From a checkpoint of a small transformer trained on Wikipedia: value embeddings, an embedding shortcut.
Each number is 500 + 25 x the weight over the matrix's rms, rounded and kept within 0 to 999. Layers, rows and columns count from 0. Numbers have three digits each.

# down: layer 2 MLP down (transposed), 1536x384, rms 0.0731, rows 9-108, columns 320-383
# up: layer 2 MLP up, 1536x384, rms 0.0782, rows 10-109, columns 320-383
down9:497493493489488585478481492470500505449495549520482441527486507475477491518495506397536485472524502561525522495469520511505535549504471498462586431493528542466463523491515495495512524529483506
up10:510534504517430523457486502489435501527492507505522559476480491454505473525491464541489571542473473524519507480465499488484449496571484510502448495546483504517500550571499516513503502527497515
down10:498482523555466500485472445509448504430511507507517466542493518527508504471477530482478497499487460447510473492469504478501425525521487497479496508504511481450521533480452534519496527505526485
up11:498496511442509494517542539465501460550502542499530484511512487546562536506561504492494537481510519504532492519533448480484511523522502526516530493472505480516517528520511493512556509486500484
down11:497429491501493481520515536506525478481503539434527514517536533471521520517476532459501495455512529504498506536487466488509524525510499481475529482521473490503531513490491481480519500439498512
up12:498560483494445458545498482479523508506532454490538512519455498503435488515565495551487497517520486513478478512452509520497513475503500490484484479489524525515525503581482548543479476554509532
down12:516466512506492545496576502463494502481512504536508484525499438559486470494490516516498496431489520497519472455547527545482521509504529503539494477500503494510514483519483466520520479495499511
up13:503509498464512548494524538535499529522485509469484536454518507482491509467507505523482502504499488482515500506518505522497473536492504489552469509516488479494506489498516511456543469501551524
down13:501505480487455492498522508526500519532494514499489459522527475510509489503505525443478475491505501520480512476510479513537515477514454474489476460499504516493519492511536469486499441524542487
up14:514508474477492510530511482523455551471532451552474507488482500473472524498494472467491499474473544489537457494502536482543512538541481466455495540536535504462524509474497492513437478463500484
down14:427477494440503543473492503474521517465533470478499458479534497475499480497448511486518519489462510501492562447505466466536568507569530521456527510433497551496512505462498477498437497454522456
up15:531512522534454461516508502501457458521424480461490520538473520456527524491499489481478485485508531499472461492544478489506519539450508506523476487501512501482497534528547567460502446483496480
down15:490452536516436488502432490533486489505521483487477493493473478517507457506490502533466453485490503493488494506482524480517519446486495529497476493510538514488517509502525497467538459500522442
up16:527510511510460527535501491493484460494469503518535466476483486454516551507525461527480514518500532559499494469488506493453511520492481521489456457460507494534525525520461508536486452492483539
down16:506492511481531539476489482485497517522521490501492497457524524486525484448502468488520456480442477497502514485525493531510507502514517450528479504461490556513534460480519498503444510468525478
up17:505492480448477496497560496487454504559550537520498501500524500523531508512493465508513490491506509538498494491450533477506527533555524475491481521523513459504525530504535533547470485485559508
down17:493545502550464507463519490509491505495493536496511486497512513439484526506476485519505510519520461498502549490518465479490462511520497492450521519452508504495528538493478508453498453491493486
up18:465490481490463526507492522486481519480531513479511509468459521483486512534507499517524521514510491511506497461533494539527499487504511515486517476507514507529524518512504493499551460482492463
down18:532437505493522504515515503456500515501514510503484531489460519518480469503499486518495525476481483483513499494523522475520555512494502536528510520551483482522519493488490524498519496562480521
up19:532514474437461467497482474484508523477517528499490538504522490477486528474514486507532484457506475541504522488496473503547512552528477492526508514491534483495508535501478541538516515532484493
down19:561500512448486515457467480489504499528522471520498485506546499464518486489513507532489468474484511518467532499505481486502499486484518462537507479460503515501484502494494497548484462520465502
up20:489570501485489466510478505466483505527531500466521550518511498508518507447477492518491512536511547497504523498491511507542508461475480464496494543549478527516518512480487541493531467520527455
down20:465529477516486543499492541522494466487455536489524503487459540473493490499534524505497510500515507514513535514486463484493508551502514503455533538506466451518469471516489497495510509492504485
up21:524549477539491490485509489481495458537496530527506499500528534489504498485497532564500522506534510530517494519497509516481514453525496513518493499518462472497497509505514542486546454485514508
down21:489502485514509536498511500503516515513521526485530515483451524548548489531509525495502493462509511474505559505510473513498451479472475496491528468461479523505513483515467509470546492490495492
up22:495516467496500536510518504518511524506494500531475502523519504524507512504551525479505496523467483522506476485495474501490509470511503497471501468534498459505501512517492485507543496508502492
down22:527476469497531527506494486525517543501494502519513522469502520532494454521515527501534485479498505494503532545511487498513470491484487464502496454503505485521510488507461497474539506512459445
up23:518533479470477451507485430540487533486474465470509497480499480517517468488504545546443533493546475498487429525535450537497443526510526524468495483467530494523501528556482504480516451517528507
down23:540501525488493513500492470528515475512503535462478514438451506519525536550476499453485512470515528508478489504524503492546507479468529489521477468488520487526521484518482506468472516509476466
up24:495511486489496507516520507460532534476475516481522532514514430477469526496510502492519505481515503484525509514523484473483504512501497495515537537474482509509539512513494504496478511547513501
down24:495468508482490537526513504485533508512513543485517514506490534521566491506513469452516501506509479503503545511528483495536477435509515485495497508480485497521503522465485542512564503524529487
up25:465505485485496512529506470541492470490512503481478493490543483512490492564468501501475521492514471554518512532476504544454510533470500519456462499483488487483531509583533556483512478476536492
down25:451509543474514489463522514492469468480527460515505511494530421489476501503473519492511534476469445444523482533506533550518477460482515478467529507511528485498466538498506520460535512510530519
up26:497528496536504518456501465560476492491520546491508511469459445488501548492511543479506542540496490509484518512532507519544443524477513484503436512519506501549525512519488517480543467474470493
down26:482490503496493490506511482469497487485471489494527495537494460519497527505501493516507474464480520520495435506515506521522493494511514467502530539502464461486518509489496465503484477469487528
up27:486511476494509487475485497502489531521489527463506518474463482536518483505502511549488514497480480508485490511519459501481505499510456472458485491480471529533500496487461499502513501495484580
down27:534511472498482512497492478479534473502501517459461480477516519469466491524545513443509467489518474503536497540529494537516497493463494502526458449445518510502485485522543492503524504537511496
up28:460499502486487503500562528507468436543515490504473511528488499499509483550510465489482507480504511505554480542514459497465466509490490502480486489481465535463531533509483476479543460515547478
down28:507497465491484527464532510470513470509490474539524493572499500515559455510481535486498495485516487519523503541541490507433497510521530494460516461462479524444495516504507519509510485515498467
up29:486507530480509518476476478491501502481479433502457529482486499457517501541485506498502476524489496525493506516482461523510513414528516552525526488479505507524494515494489517536452514496513457
down29:552486542514541483495502496490512509512541556478478495518491487508432505464500485466511496502510508528530513498508486477542495547518544482467505494508511520462506485512510487474522495509525496
up30:466539520495496493515539483503462515528505503488499513489474501471506509518509514496514502506476526493507545497523498520486538503471513499492472536529494518486512515484483466499518470531497524
down30:477500535501487531496521542515512519520485488559484498490468517517495496499517539540483515488487486483500522506520484506458497516458481510505499498493490518527519492465460497536523474505491506
up31:465496457501472531493496500520492506537474505485489500470486517451522511508482480520476562549522524508493480478510473485468455526509497492460521540512484525542477502469515520507514466441536539
down31:485510492507503536536493537529502503488495493479513514491563505474513491485456478482516536491471496455502508527568483524503441497468471472541484514496491514545517491493469559471504484495495414
up32:488514499512487528491476511467520483511521521473480491513491471517484484521501510522524507523519479529487487517503505500553505497476512472472526521489497553519515523472456499506494529497564516
down32:513546474469472499495539486549519472497446503511526479478506540453491495506483474481536538481473505510506473471464508506458487482461495448521478541442475515431526502507477479479514505527503529
up33:510511481534491470549503525475473511465484498505490514541446502524500543500558490503513517497502494471492488512541492492505480536514513469507522501509507516514541526518503501447515475487508476
down33:536510513504516496501491459530543477496508527473527496455527507469482496519477481471489502513490550470516497512492516496477472490461478504525513467515512546491493483506555496557511553492472487
up34:512484499462477539550518486458466519500523510509465539522487490475488498501537509531496543502523479505527471525533477526482462513535483507490517463553490509542518497471491490496490499458506544
down34:481517491495475508525524511532444518487466522485531512492501510487536504527507499469520503526534476503496509492537465484505470481497490512525522500510521480517524490462534486485559528485477505
up35:532498454507491512450530468483472528507514533486517491507479501497506505490519476510521553511507493507523498452508498483520472498550476517508501471492496472514519518524530478499537502491534528
down35:458505478494484512507509499483552474513556437480482495443523496498497496533515489458469475554490503561505488545491504520514547504412540486489480469510540508503514510485500562549478470450461463
up36:544473501472469473511452486554454458549464537530456502523427478488458515514508498544504525508536519497471473529476504518511508492470477463479484480484495487506501476535476478459543494466482520
down36:509473504474539481488485547476469492502510499511478519531464514455487493509435493528499506500474472423502534501518459486534506514459523474518491499426523511479479486494527526492513556477450495
up37:531525495505484512516526497530492462514459481489480515444546497531507504499517504542480516495476504515475484528512521473536505517476503492503508513478506471503515512516495556513496508493462513
down37:492514497489523519509502487460483496487515498496504477495484542445520522533481501441535487486503510469485531517512518539466499514487546504534533489506525527493523460504504490525483533483490507
up38:506522484494508507516505490476503497522503493523523466498466468514530484526540517477491505468533496489500523503544483497533503486536456494523498479482481478474490510581483485479499503477559521
down38:487514537477533522530522492528521503513516493499540518487528511511471481514491485465461488508480516507467488509493525515548488467507512502547531482458507503502531504480443468503503505523509460
up39:496490477509515540488498502457476512491463561534465491499484520498530529482512526544488499492496490515483528541565524483469476492521462504495516498510489494509526528492500477533515502461490495
down39:511556517467479491486517442472517493498530537492456496497528462512487507518524511437531492523501498470477497551522478507507487538477547504508519497515496489501516494501565539534496510532514461
up40:488530499501480543500481474564512518496489514513460505501513484483509460534504469573506463508459514488548504481486510498546473514486505519499522516461494471524534534524489490512505489463514559
down40:515545499559518504520531458503503501449505514461497505462527450516461453521490507453487470513522510511487461531492539548524492481478473490504522416483504503471438484491498478526485493502515489
up41:482537492458498497507500491498423507509489559486509554522511498502508510503473457501513500503524453470523489518486513496527492434535507532461504481480482525532541537538529465523537475497495488
down41:496515463496502516569520518530509489509527516517514496511516505488436486525487523486516517491476482463512503498507511530506492485517510493487505505462486512483565505502507514495524494541484486
up42:527514448511497495522523494492506518488503543529460503482468529496479515528529467485536506491526498507515503530522434522514507473496495499487494525496501480516484507479506505463515505504515518
down42:485477543519507488477485490504515503501484499509521497537505549491504509516523475509495483475502492497530502535478526488465493497488495520502479502516476524464455522490526473476461464493478507
up43:462498489499503548521502500502495475510507481512481512505489435507511509532503541543448532472541509489504490518493484483497512479498479517465533482506509489514498517561475504492503512488512594
down43:496479491496470508474450518493484515467458479510492518527491456521535515495450540518503491499515528515538484467520464484553482462522495501490529519491492517496484518503488500521522527455553528
up44:519496468520457540490484520551476435493469493498449518532508522501495490528494435476497512489506489540453528530515513492539485490541498490510458485514492491547494484531474510506485478499504516
down44:513472497467495488473461524526497447477528446489480513492484516524534471500497498467507497478502501493457504530519472468557516515487505532517489495532526504489477455496522542516530485471511538
up45:507545471517471509522521450496532499485525505495510521441502438491448510459498479473525517535532512482540483478503461483484490485478500524472418476561525529515525513509505527545496509540497450
down45:508506514485466480494469503459498494484472575509513488488497541495541534514513511511547513450521521485549523458543505479499543470474518462475557529485484548500526511486542502506506449507494477
up46:517528447497421484502473463489449484553512486512500506472487493478475486549521498510499511491508500515501494467440507545526508515493478493506502476483511465536496506566491523498537440515501506
down46:477524490528489528513509490493508521477547487440541518467532497503504475516482518497529459481471475487480496523462471475524526508545541493526498525523469536513528427485515491506477499496511531
up47:548545505479455486471477498566514522489493510541476490556494471509480549528436496504469499511511500510518475492496495518484520495475463548443487538500470503540524480535499542460527497484491471
down47:527503503514495532516497516524473529522459505458570488489498514542456473517524499448509531515486485559514471471519480474534444509513503510460452483482425485481509538531494560481550494473503515
up48:481510445472486526450470486490479531499530506487502497473488491484484501491503523498491515527559496499488470539489479531507490545493435494488474508542508520483479493553467520479437479476506533
down48:515492504529480491527480520487501498466484507496518489518518497512468476501439514493494520527452458475501513513481528449533494484512495495516510541497506475517521494478494501457499507496517482
up49:501488417503441543525471454460455510510538514528445542499463529480539477519526486509451557473538497479489496524459486513480435547517486513530506519482512481463484470494448439463530468501534487
down49:539522517477514543489479484480525431504494489526521475517506447511542499527534517499515487446544485477496491464504481480482527578446503480439558480500458536508529508518481471455492515443477508
up50:497488494476525494535494497474494443515492536506497483514503459476533476502486533471496510516526545543559436526480470540522476544508535504526516455505498480523542499467450525530500485522487495
down50:492456557501481482499498533535562535471461515485526453528523487520447514530483477503469447507451487466496495544480498509486564512512462482493492473527494525492460539461498486501483564478504487
up51:501514506504480444492485482485485527476431521504507531494475492503450481520528497487496491535511476509497467565491497484496507495503499483474463544505509495533506509517471545515542468457508493
down51:514499518502515511472522480511510489522431495519490487500514529449477505511490468514509504515494516507465500507525521516481474468501501521525460518456458480511495508496490499503490504546464488
up52:483517515513470538580547474506495501521502525514505510480523521504533502534513496519487484520489475497489463508512493506518505510462485509501487480520515476499510474496493518493442458466492464
down52:512511485508498487512499521495461465527466551481521499531467503516477529490507482473483561504519510496458526504438478506497520543529516462468512475519457495504504467468503494469544491520513525
up53:505495486496485509504460526545484486521509468517502457482474488524510494490499527543527504510553562501484575484535521487494448510514476457499543507473454518476497501482515518460536464509516516
down53:501503519464509438498484481545546493475519520477484486504540555498540467479491452470477461496521545520491489511504516485516493496474525476524505528518499527544490474461462543568507506511496513
up54:480528485545506486510519496541516522547474510476533493480521496506497497476519515568469474495489549514477506490513508519522514490459451508495487543496500473502504523501477540490471516493504548
down54:479542508529494527478471482491515484521513506517467468541485503454472491463480490432495472515522518479444461536500502543482501482519445505456494521481515461468517510485500484494509486474488489
up55:493505508491516473489480479479547503524521510500492509477514503495509470504479530493497500474477514504507505522539476497499499527494507512470514479488474496492509515491539518486538490511524490
down55:480495503523516504501525522490468519487474478510496469526486487496471507469479482515518483544493504524485477505485518459510516502519517516504489508526482510522487499540495505500496517460509499
up56:524505471485470530524525528480496531462498491547471511447438504490475478512528496503496486464508546502545466499499493506498519505528496497498506504469505486501509497467481498491487489505455543
down56:498514510517494447503509507511499489457517543497501491491490474520513518477495485481512503475495512522474526477488495509518470538520497504500503496504523494500539510458449521514468472498474487
up57:537541474514493548548496474503490510492479526544517463470469542491518511504523496502540578553505514547468492494497469507517502457488477522513515460507501527499505567525537511552565478482481559
down57:523500486477510516541495480515544496483495505470503487521519493490507502496530457493484512540496518463516493506480524494483541519531528496487545512532485468528505492470486491552490524503499454
up58:554530507482501501499474453478479503548530466493523519503544474479533501518510489543466522485506509542494489494471462502508529490500465498494504498499494463526542524499500557521509524512509481
down58:505535524541466545513474473490473488536480475511483477501487497470515435499496492460520477496467491485496512509518492496528463487554504522508505526518494466449500519502522503487503510531496470
up59:485543514498470559481487488529464544506470494536499496512487481491528494488503499502482503471510503485471497493491476551473464501485496495487486510489519512529490474506455484494514507499485473
down59:492484513505506487498478517491449512461466548510494498472503521516513492522502508537491471525505505477515545517490511508507495511549465541502522527487502469567498486493464485517497473529473508
up60:518500492438456489493476486499456493499478521483531518540464500476474502479522512528502540480479498543502510473477529466547494498485452485498516557473539447538512524471528520495537485483515521
down60:489438506503514499496491465499465520508429499539525472514489431487503499558504499516492499511529485465521503497477481494477480485455446484498490513535498474522514475545488495492466506526519479
up61:513542515503471506505515513522501510503536458510511469453523478495460487480512518493484491514509460530476516547524458505470464456480455500493501541475484507547510509473504492503478471459475517
down61:523490525464511520485459463506472525509535553477475460523492515469472525546479483477489464454486490471493465510450477512499503482527526500491446539460492489542464503512523442521446470493480524
up62:515504493510447523511508482503507506518504536458481525524450511478461525506516495481515554534535495518499490478474534468474486503484502508465479497477548526515501516521504544468507493507488487
down62:517489497515460489532497460462477512504520523488508462501459523497507440516461486522494483453468514504497499474522513475484512569486488532501444480482524490484547495516483511465470521463474506
up63:512496491515488459472478472488445497528501457527459520471478502490482484511484496501496565525478566502482505487526507477517458546499463465546461450509492523496485510465506487524483463556532502
down63:541507509483467514486534513511514492436550519501502487505495506543509443559504521445490453516511451473535489499529513529540493514502503464419556450499512512498500503513533499508520449519520442
up64:459531511531468475466570464463520523492513466481492545512485454480490522455506525522489514498525514520532544485539491530517475494510524480470443502487509498490465496455534493491487472493505468
down64:510477538558467495522498488487456521494505520485469498535541513495483553505511537492501502509437526500490505526529511489537551494487522511482486478559517490508512487496529524498504469511494480
up65:502509491516508500506516496524478541493451511483500503479425486467525501512499475523481540489506501522513454489508497505515460487517530483503485500512457524543508516525488480514459459462515555
down65:506447487529515478448496523511519526519461472537502488482477499509464465513535490489474518494493562499496500518507474510501499496472501488464492485480486488523489500495443483504513486465506489
up66:520486426483451485520510493514505484518489531472461535509470459486453533482485481483484516479526516512520455491525520462538479523516468480487517477487530498499511519502457502510495472513502486
down66:530547481489536527504490489535483484501503503488485498495492491478514497524499515512496517474507518535465548494530468526493492480494490507492482508470472485517470507473480488506522503514498517
up67:450506467496476521491494521495422472530504522482494511481521499533501510513509543515464547488546467542508518508465463484496481480478509443450479465472503500497537488515455508521459511494496481
down67:461461474557463517483486510499467402505490491504486458464549512500502488477506514498501477503517474538511482484483513479472544521518501476488500540515497473506453476523524495517458528516536527
up68:536551467504449507496436511499500551484516485508504498524472490483493498479518497515514501475515502507484484479433511537490542446506499494456516526491483492508513524537556479536540493519552536
down68:451530489535479501495509503482522481498526484508541444479489490495481498438465502521511516466512513479425491511495466520494521509469524451529485507507468512474512483465532507496489491567527486
up69:497519500505480545489521510503503508567515489484509570494472532481479504487498507532479502526504512511483474500510472482504491508469474509474501511471487475551519488503471515474479466511527531
down69:547504494543486491478515490528533473531453518476540501496483520499491500521525489469521520509490465485485571510491500504516478465517497497479508486445508491489548520508517448501560486535498489
up70:479514504488466494514483552494502544518523487432509512480542472525522474508489503521536473564515481546552491460546512475473498502495511477499475571509502493517502526555510512512521499477496489
down70:501506501504458499513474565515509489489502514514480491523446500502456532486515489490491545499504545499432471504458483536488493480514531511511483481481500501494483500499501485457521453527493503
up71:442517498486497492530462488487431488508460459485553534481477491466497497499488476507488506492493509490463513510518528537489512472511511469465504480516551460495495496493508483509491492493537486
down71:521498508500509466484475493495526493493501565493491502516501522534533477531479509495507457502479490468534497480517526482478463517502510498520467513478474494521488480494474482476477515468506496
up72:460480487515490477477481514516462497507548507492497543506473479486502490530496469520486506478481496520482481471531500507491516463528486499523479514460506514495501530476488500504521492495511506
down72:521492471462516509511499494540528501523477509572516495479494507486484468521518477462514487498499521492510497469517447492493496504477456511526522521489504487489558532481463538502511522518512504
up73:523502498485501492522491509501539462515470490470524517492497531480481484479508510516502571530469459477481480531470436480492516536524481518435501507490496479485483527514536502482481494468550516
down73:538469500472501546533494512471552521511474515453509479539434529511461502565495511510547492487525529501492459503500525487468499587526505498533509451479522524510499500489512451471470492537468476
up74:507497489492504482512459500483464537508454497494507509513501535495488498510534520527482514471511511525473458481476503489469486497452479507469535463526540501525495487508535510513471526506514548
down74:479529484525488509482451485471507478506455489542506480540456528546506492530534535523511523465435508548509486511536513480526549543504502478503503478517543490501522522484491497497447506487567566
up75:495505491536447495477470484474487468508520512534523531525514514517520474489500519580479541527548481505498521534465495535551442486504491486503491541480506479507496525539457519520465466516503511
down75:517486520531477476534467468468470505506531497533522473544521558507492473450516478522514481545506500479534490487453461475522485493498496486503497498548505484482503518510479545540506502495464479
up76:502518498467512527471461474532496502511464529472435517489482521470488501477514533497510509499536526513474507466478496491460468489485458479502504535506516500524514450524471438514505475465503524
down76:496505477472499495459503484488514495454489445537540518503501498449486474476457450495495480549530483484456521485489502521478513472507512479543532491504497501506498479517503492484531565513446512
up77:553525512522486489516514484491456476527489495504540502519473492496505543506540530502502527494510527501522530487526467492467494505462472504517497457462536521480538515472521532487553500507542506
down77:476453506496516514502523485448492448514470541495530515506532535488526532529464527491512520491504544516511507558527508512505493528508486527475532517501469498553511469496474502515449501458518506
up78:505502501473468489509541504494494488435483536480522467511490520508484474489499488486516496496511491509500490505517479515517478554553507511501497527516506499499483480514523487501509460470524530
down78:497500491513505516513467486495503483481489524506501478518520480505533511487537509490487546512495496535515485474494482494518536491461512492490520531500513489499475523548531462495497533482508550
up79:475499439472473529490502486464503499490495488509462543500516444482489483495561496500515526502521530502511493495487482524519467489532534453512487487462541480503547480472484453531483501454480505
down79:522506447474459507522492517523504513508489546481517518461465544471481473491512509500500507502481502459519536532504497523510468534472484464500468510448512470475548490463508467520523480511490516
up80:532536493500503477496478507550499541488499547469503498501477525449469490534544535500506493530523517527513500463457481545513509466497475506476518539497482497559503542510512507509559495504520535
down80:484522491495539536502477522522484503534503529507483470482494492513450486487473545529511527497513498491497460477484496551522497489479499562493536513512502517538494482529492463534490441455495514
up81:482526484495478502502497513501478492505497491499506524506492489499480509501507515508500504507512507502499507495511500501504496502512484503496492497498512494504513511509490507497506493488521503
down81:486503519495490498488484502489490492511496511495501512503504495498497512513507490502502505480485493486512497495497493503506515489493490504492518525485500496489489515493493503502496495515495501
up82:450545455482480460495506507483523491533507569461501518520492509485458541531485497485459486482486514543471489473478510519475430499492501517474502437508491519508515547471505483479497480475481498
down82:477525505491502514483518497479506487494525454496535448506481507457467537463526434490485519533504433495487511527495479511471472481516494469490523520534466504503465487498500547497531494476498488
up83:492558505521502514508501494461444506481485531497488493519497473487510510484560535543552542522492506482524495473520530490518481523543510535503497522487495493516524478529515519514500507515482530
down83:526449508476463479497511493535497496479510513484476489476511513529481508479488480460469505479509501515478490521482488513514479500508516519488515497516502484518509494499532491469509506535498521
up84:489540444484498510515486496494514481537492506515476527510511520511484493505480512510505526504480506495494468482498473476499451502481523507495471523476497511521520483506488529503527479503525494
down84:483509496557510502487479477507510513500520481510493497473510490484525488527529501497495518476472510488482510545496469524472477490494479530517492490493474500533507495501462501486501523516495505
up85:511505493510484492499497512524541483518502533487530498463532536501468490543493497493500481527465492525476452505523501549505484526505494525445533507525488463490500515486531501520516469515507484
down85:481481472521491496507523489506521475514502476552472476465476504522494514524480500493485479500457510488477465491453514543499529498525518473506484514509483540509463492485520525502500516525435476
up86:486525511536495499464518508496512546481497481487476517532484505489511503496485526497516508496530489510524471528503517500524472511518517518462461525523508531459524539517473504516508506529547556
down86:536473495510554504501514523541484445476490526466500467504489551451508487525527479511511470500540504505495501509466519518522488493522495518494515510485529513530492520501464519525487499522473535
up87:539538518491454476501506448510450499517550537511461492524476478494464503489498446519521493563451504498519460536485490529525515452433464478532495512431494523488526534477498472536465503518572532
down87:480463551504489519528449495456507510496487535475496497492517507501459508473491527556514501509430501485509502513494529488480540498475519508519518537501508554489526498483479462501477491490470519
up88:475516475451479501524506468490495518470510500537529497521506527483538483514495539486485539492529479522466539480505480521468442553482472506482520496464446523499503512540481508530511490492502502
down88:516463444518499482485452496520503463510475463512519504513511464479480526519494487473469497479495473460472462469453493473480508474511490510488510506506526525504519501494528515522527494497514518
up89:473522483491493470538497467504527490510489560521496535478484488500436502488505489537526555523459495527491495505511471488518489487536489507529502493497497504514496509480498508554483470494535507
down89:521491525488464479495514448449534515481494503522501513519422522500528480467514510482513486569473478513515536520506487518499464544495511495523497503467504472495498497472532525511483521461512467
up90:532498485490491500531502496497438489520562482501523513560494519501481507523543512511501496548544507513517472469482538463535531503514454480493479517527488515484552520479503505521508512521488482
down90:544486498505546530474562505504522529477525454470508510505516488497516492503519499476512552511483487491465474499510498539501481467504473487504523487476512503492506487492502495535512485486532497
up91:538475489528448490502539458498522521492530507503502483499498472509506485490490539508483512548502464554510493512506523487491455498466525515523473506466522501504514513520505526554477471466519509
down91:511474485481499516539462502493519494539498459467496494468495476487503525514472506547522515510457496499515585453482489480504464503474533513492504499493484497544515496499445532545545475522527495
up92:518500494469473532570483521477492499539557470468465513438511476533492468504490502519473510479518487508493472473521510518443526520527484525475519512546531496507473499493487525459453495500502483
down92:488494540495554461477536490534518495490461528515534500517483545482500526531465512498495485506517473491497528476502533467510486490471493511520450487451533453484489509493464538496522494511493502
up93:523496490534506461486515477497449518504545502503490521488497514418507544473507495478494483469524472513512481500495531509516511514518491539463465478469515508497513513543503504488498537520475484
down93:500479504524476507440490445515534458477493508477503484528526558474487505516512535518548510476470491507490469501479496484518516499492522499519503501516478524519493486494501491516465502497499503
up94:520527508507454526510491501535508491532459502512541548483468524499530516527594532539497514494493523510526478536524465481489525475505458514505482501460516478510549565520495551468499514496476521
down94:513500509518523502470510508494536471490522495511519505503470496499502507472528493512505482492467500487504509562483457491496450453523544477531470504484512541459496488476558498487453543541491462
up95:498522502481498466507488485484511536468498505467536537458516517473509495498520539554523551515478489544503534536501530473527501458492504471464482511497508506549485522496506473463551480444487502
down95:511496494530473495508519523497473493518490485472470513508489510495509473484494490508492470456506475458530517474467495488529492560481506513478507482536494490474491489508511476489501538551476469
up96:449489511536492495515492516509514516503463540531482489487449502494490494501524519498511492506522496531527497467520537477482469539496508495490463498517474462470520491512489509462505496510507544
down96:476457541543515509461428474493516457517480522544526462503509546487516479486492489477489497520497498510503477520491471503538514529456563472506488458471433462460485506477473489491461505478499494
up97:465496496525479509491482503514498502475440534504488544462506515514494491480489478532518482506481542511499517496495525468498469505507514497511455507501471534527450515519454506506509499483517500
down97:497500543471537509499464476484501492459496438524539538492521464540520455458458518495497538486489479510473519539506495505474508510487549520488490513525475502511485496515472527519524502476522494
up98:512536505487498501477519483482493499499492500489515509479473487466467515488519455480516533482523544564484524534462520501474489546477504516441481502545467496484487538492440484512523476477511483
down98:481543515453499505492539472502521534509502481529539500516504544515481488503506494481530535504513511532490500510505512501508495520463505491492534466481496489505526500538506505503547477496505500
up99:555513512484422457520510466484503504487518512507494544514509496473516493531499521500466517473522508486541489491497536523497484469476508475530474511456519481511497529493450544489556500476529492
down99:505449508478487475488523554500481526475492511514469501482489511537464489493523504497545491512492467524503537564529551478503494447485528525500499471543505528498478485490519474461519464501485486
up100:491510483512489517532512502514479500519506506504529487494468482465453477470485491505525516469457504523510453504499504505517478477558543548480521519472480496483510540486509476509490527554523508
down100:451495508506503528498527481512520498473488473516486455473456510449525490479475501523475476496446488494444520477475472520462488460525505519563486465485437463476491498507515441488503526528505514
up101:525502475466518536484519491492487521529537514543509551477482506497520548501509492480427515494512496499484506506497516501485455485537488498519499538528508519489531474518528498478481477496548492
down101:509491500495496502501507491518519485481512466520538568482515500520512470527508492484510496505535505493508498545510520501507491481494489468510519502487467524508495490520488490497538486527505502
up102:531514475524501561493513493517464497516481481539480531510524509502489478487501485580479500471481510527514526531477505504558529520533459510485491535500498485468485481503508477515499469479529478
down102:468515474480504496485503521487489495484500526493511469507515533468501493481518471461528490539508457507479493520486508509477477505521553497487516523501499512509475514526514489503490497518528515
up103:525487480469487520511484490521461487504503508516463533503478521486492503489492491506490513497531480486482509497533516501530511524482503495512457512516554491477484513485512505451498510516494518
down103:526503507492486472486502509489512504491520503473528456512495497489498475522533536536516500533505538490487482468455489508488496499520506528485529489504476558542492504549455523547507493478518503
up104:533521504504461529512513474530472467487481500479518499469433525505485474500558478509481492538525487487488501507538483491524464542562494485559468462500472485500510508506510499481509515475496514
down104:465484508495514513537529539551459477528507500461469531488517500528523495511475529475471472493530525455511517501517484490525488468476527486461529468506486509479506511499466498484509465519482477
up105:490483504500488525537495482483476507470491499497517473499487448499519488505526482461522495471488517509496456505514526538483542533534509545518515489506506511479498506555517500511497492474503483
down105:482503470481482511479519506507520519531492521491531581484507519512465520509476475561488482522472516488492528494518498478513502477461497467491478556514513479501478478462504493515509491512489511
up106:492508501493486540545541465517501505489514505473528488498509453493504494535494530547460507487518476545475504509474506520477497519534525485461472522504495521463493519534504527528499455477504487
down106:495472517515568497503551493498485490530538517495516505515506519528502516503522492498479484506502485458516537500508443505495528511501512522479472545500478466482477507492526498517492540499499499
up107:479475512465495500526503500501460527496481599483490519506511520523515512453475491500453493533529495500514484476489525497459478493544452522490459508499524481503509485501482489492493488477537501
down107:496503452522479498502520527500512505528519550507507528545463482493492496538505516448528481471496511513482484466508514524499487465484481467505480517471523512502530525516476485511507476510479505
up108:487536467498479476522504509495492492476508495483506516482523481488503505531537508498444487527537473497455489527441495506496460550509478516503500522530465513529508524498488519503524479490498493
down108:494469499490504494498528506507472497473505540533526498488559509472539473513502500437510466525515485505476514513524551459497485534516509522542468466490459506501497473452477518496481455477484461
up109:528490504468499511559473460501511518514523493508500487511515471519488467572545534504474494545495482510489501523543494462500507452459441458435524444457503550505499524555507480469500503489532543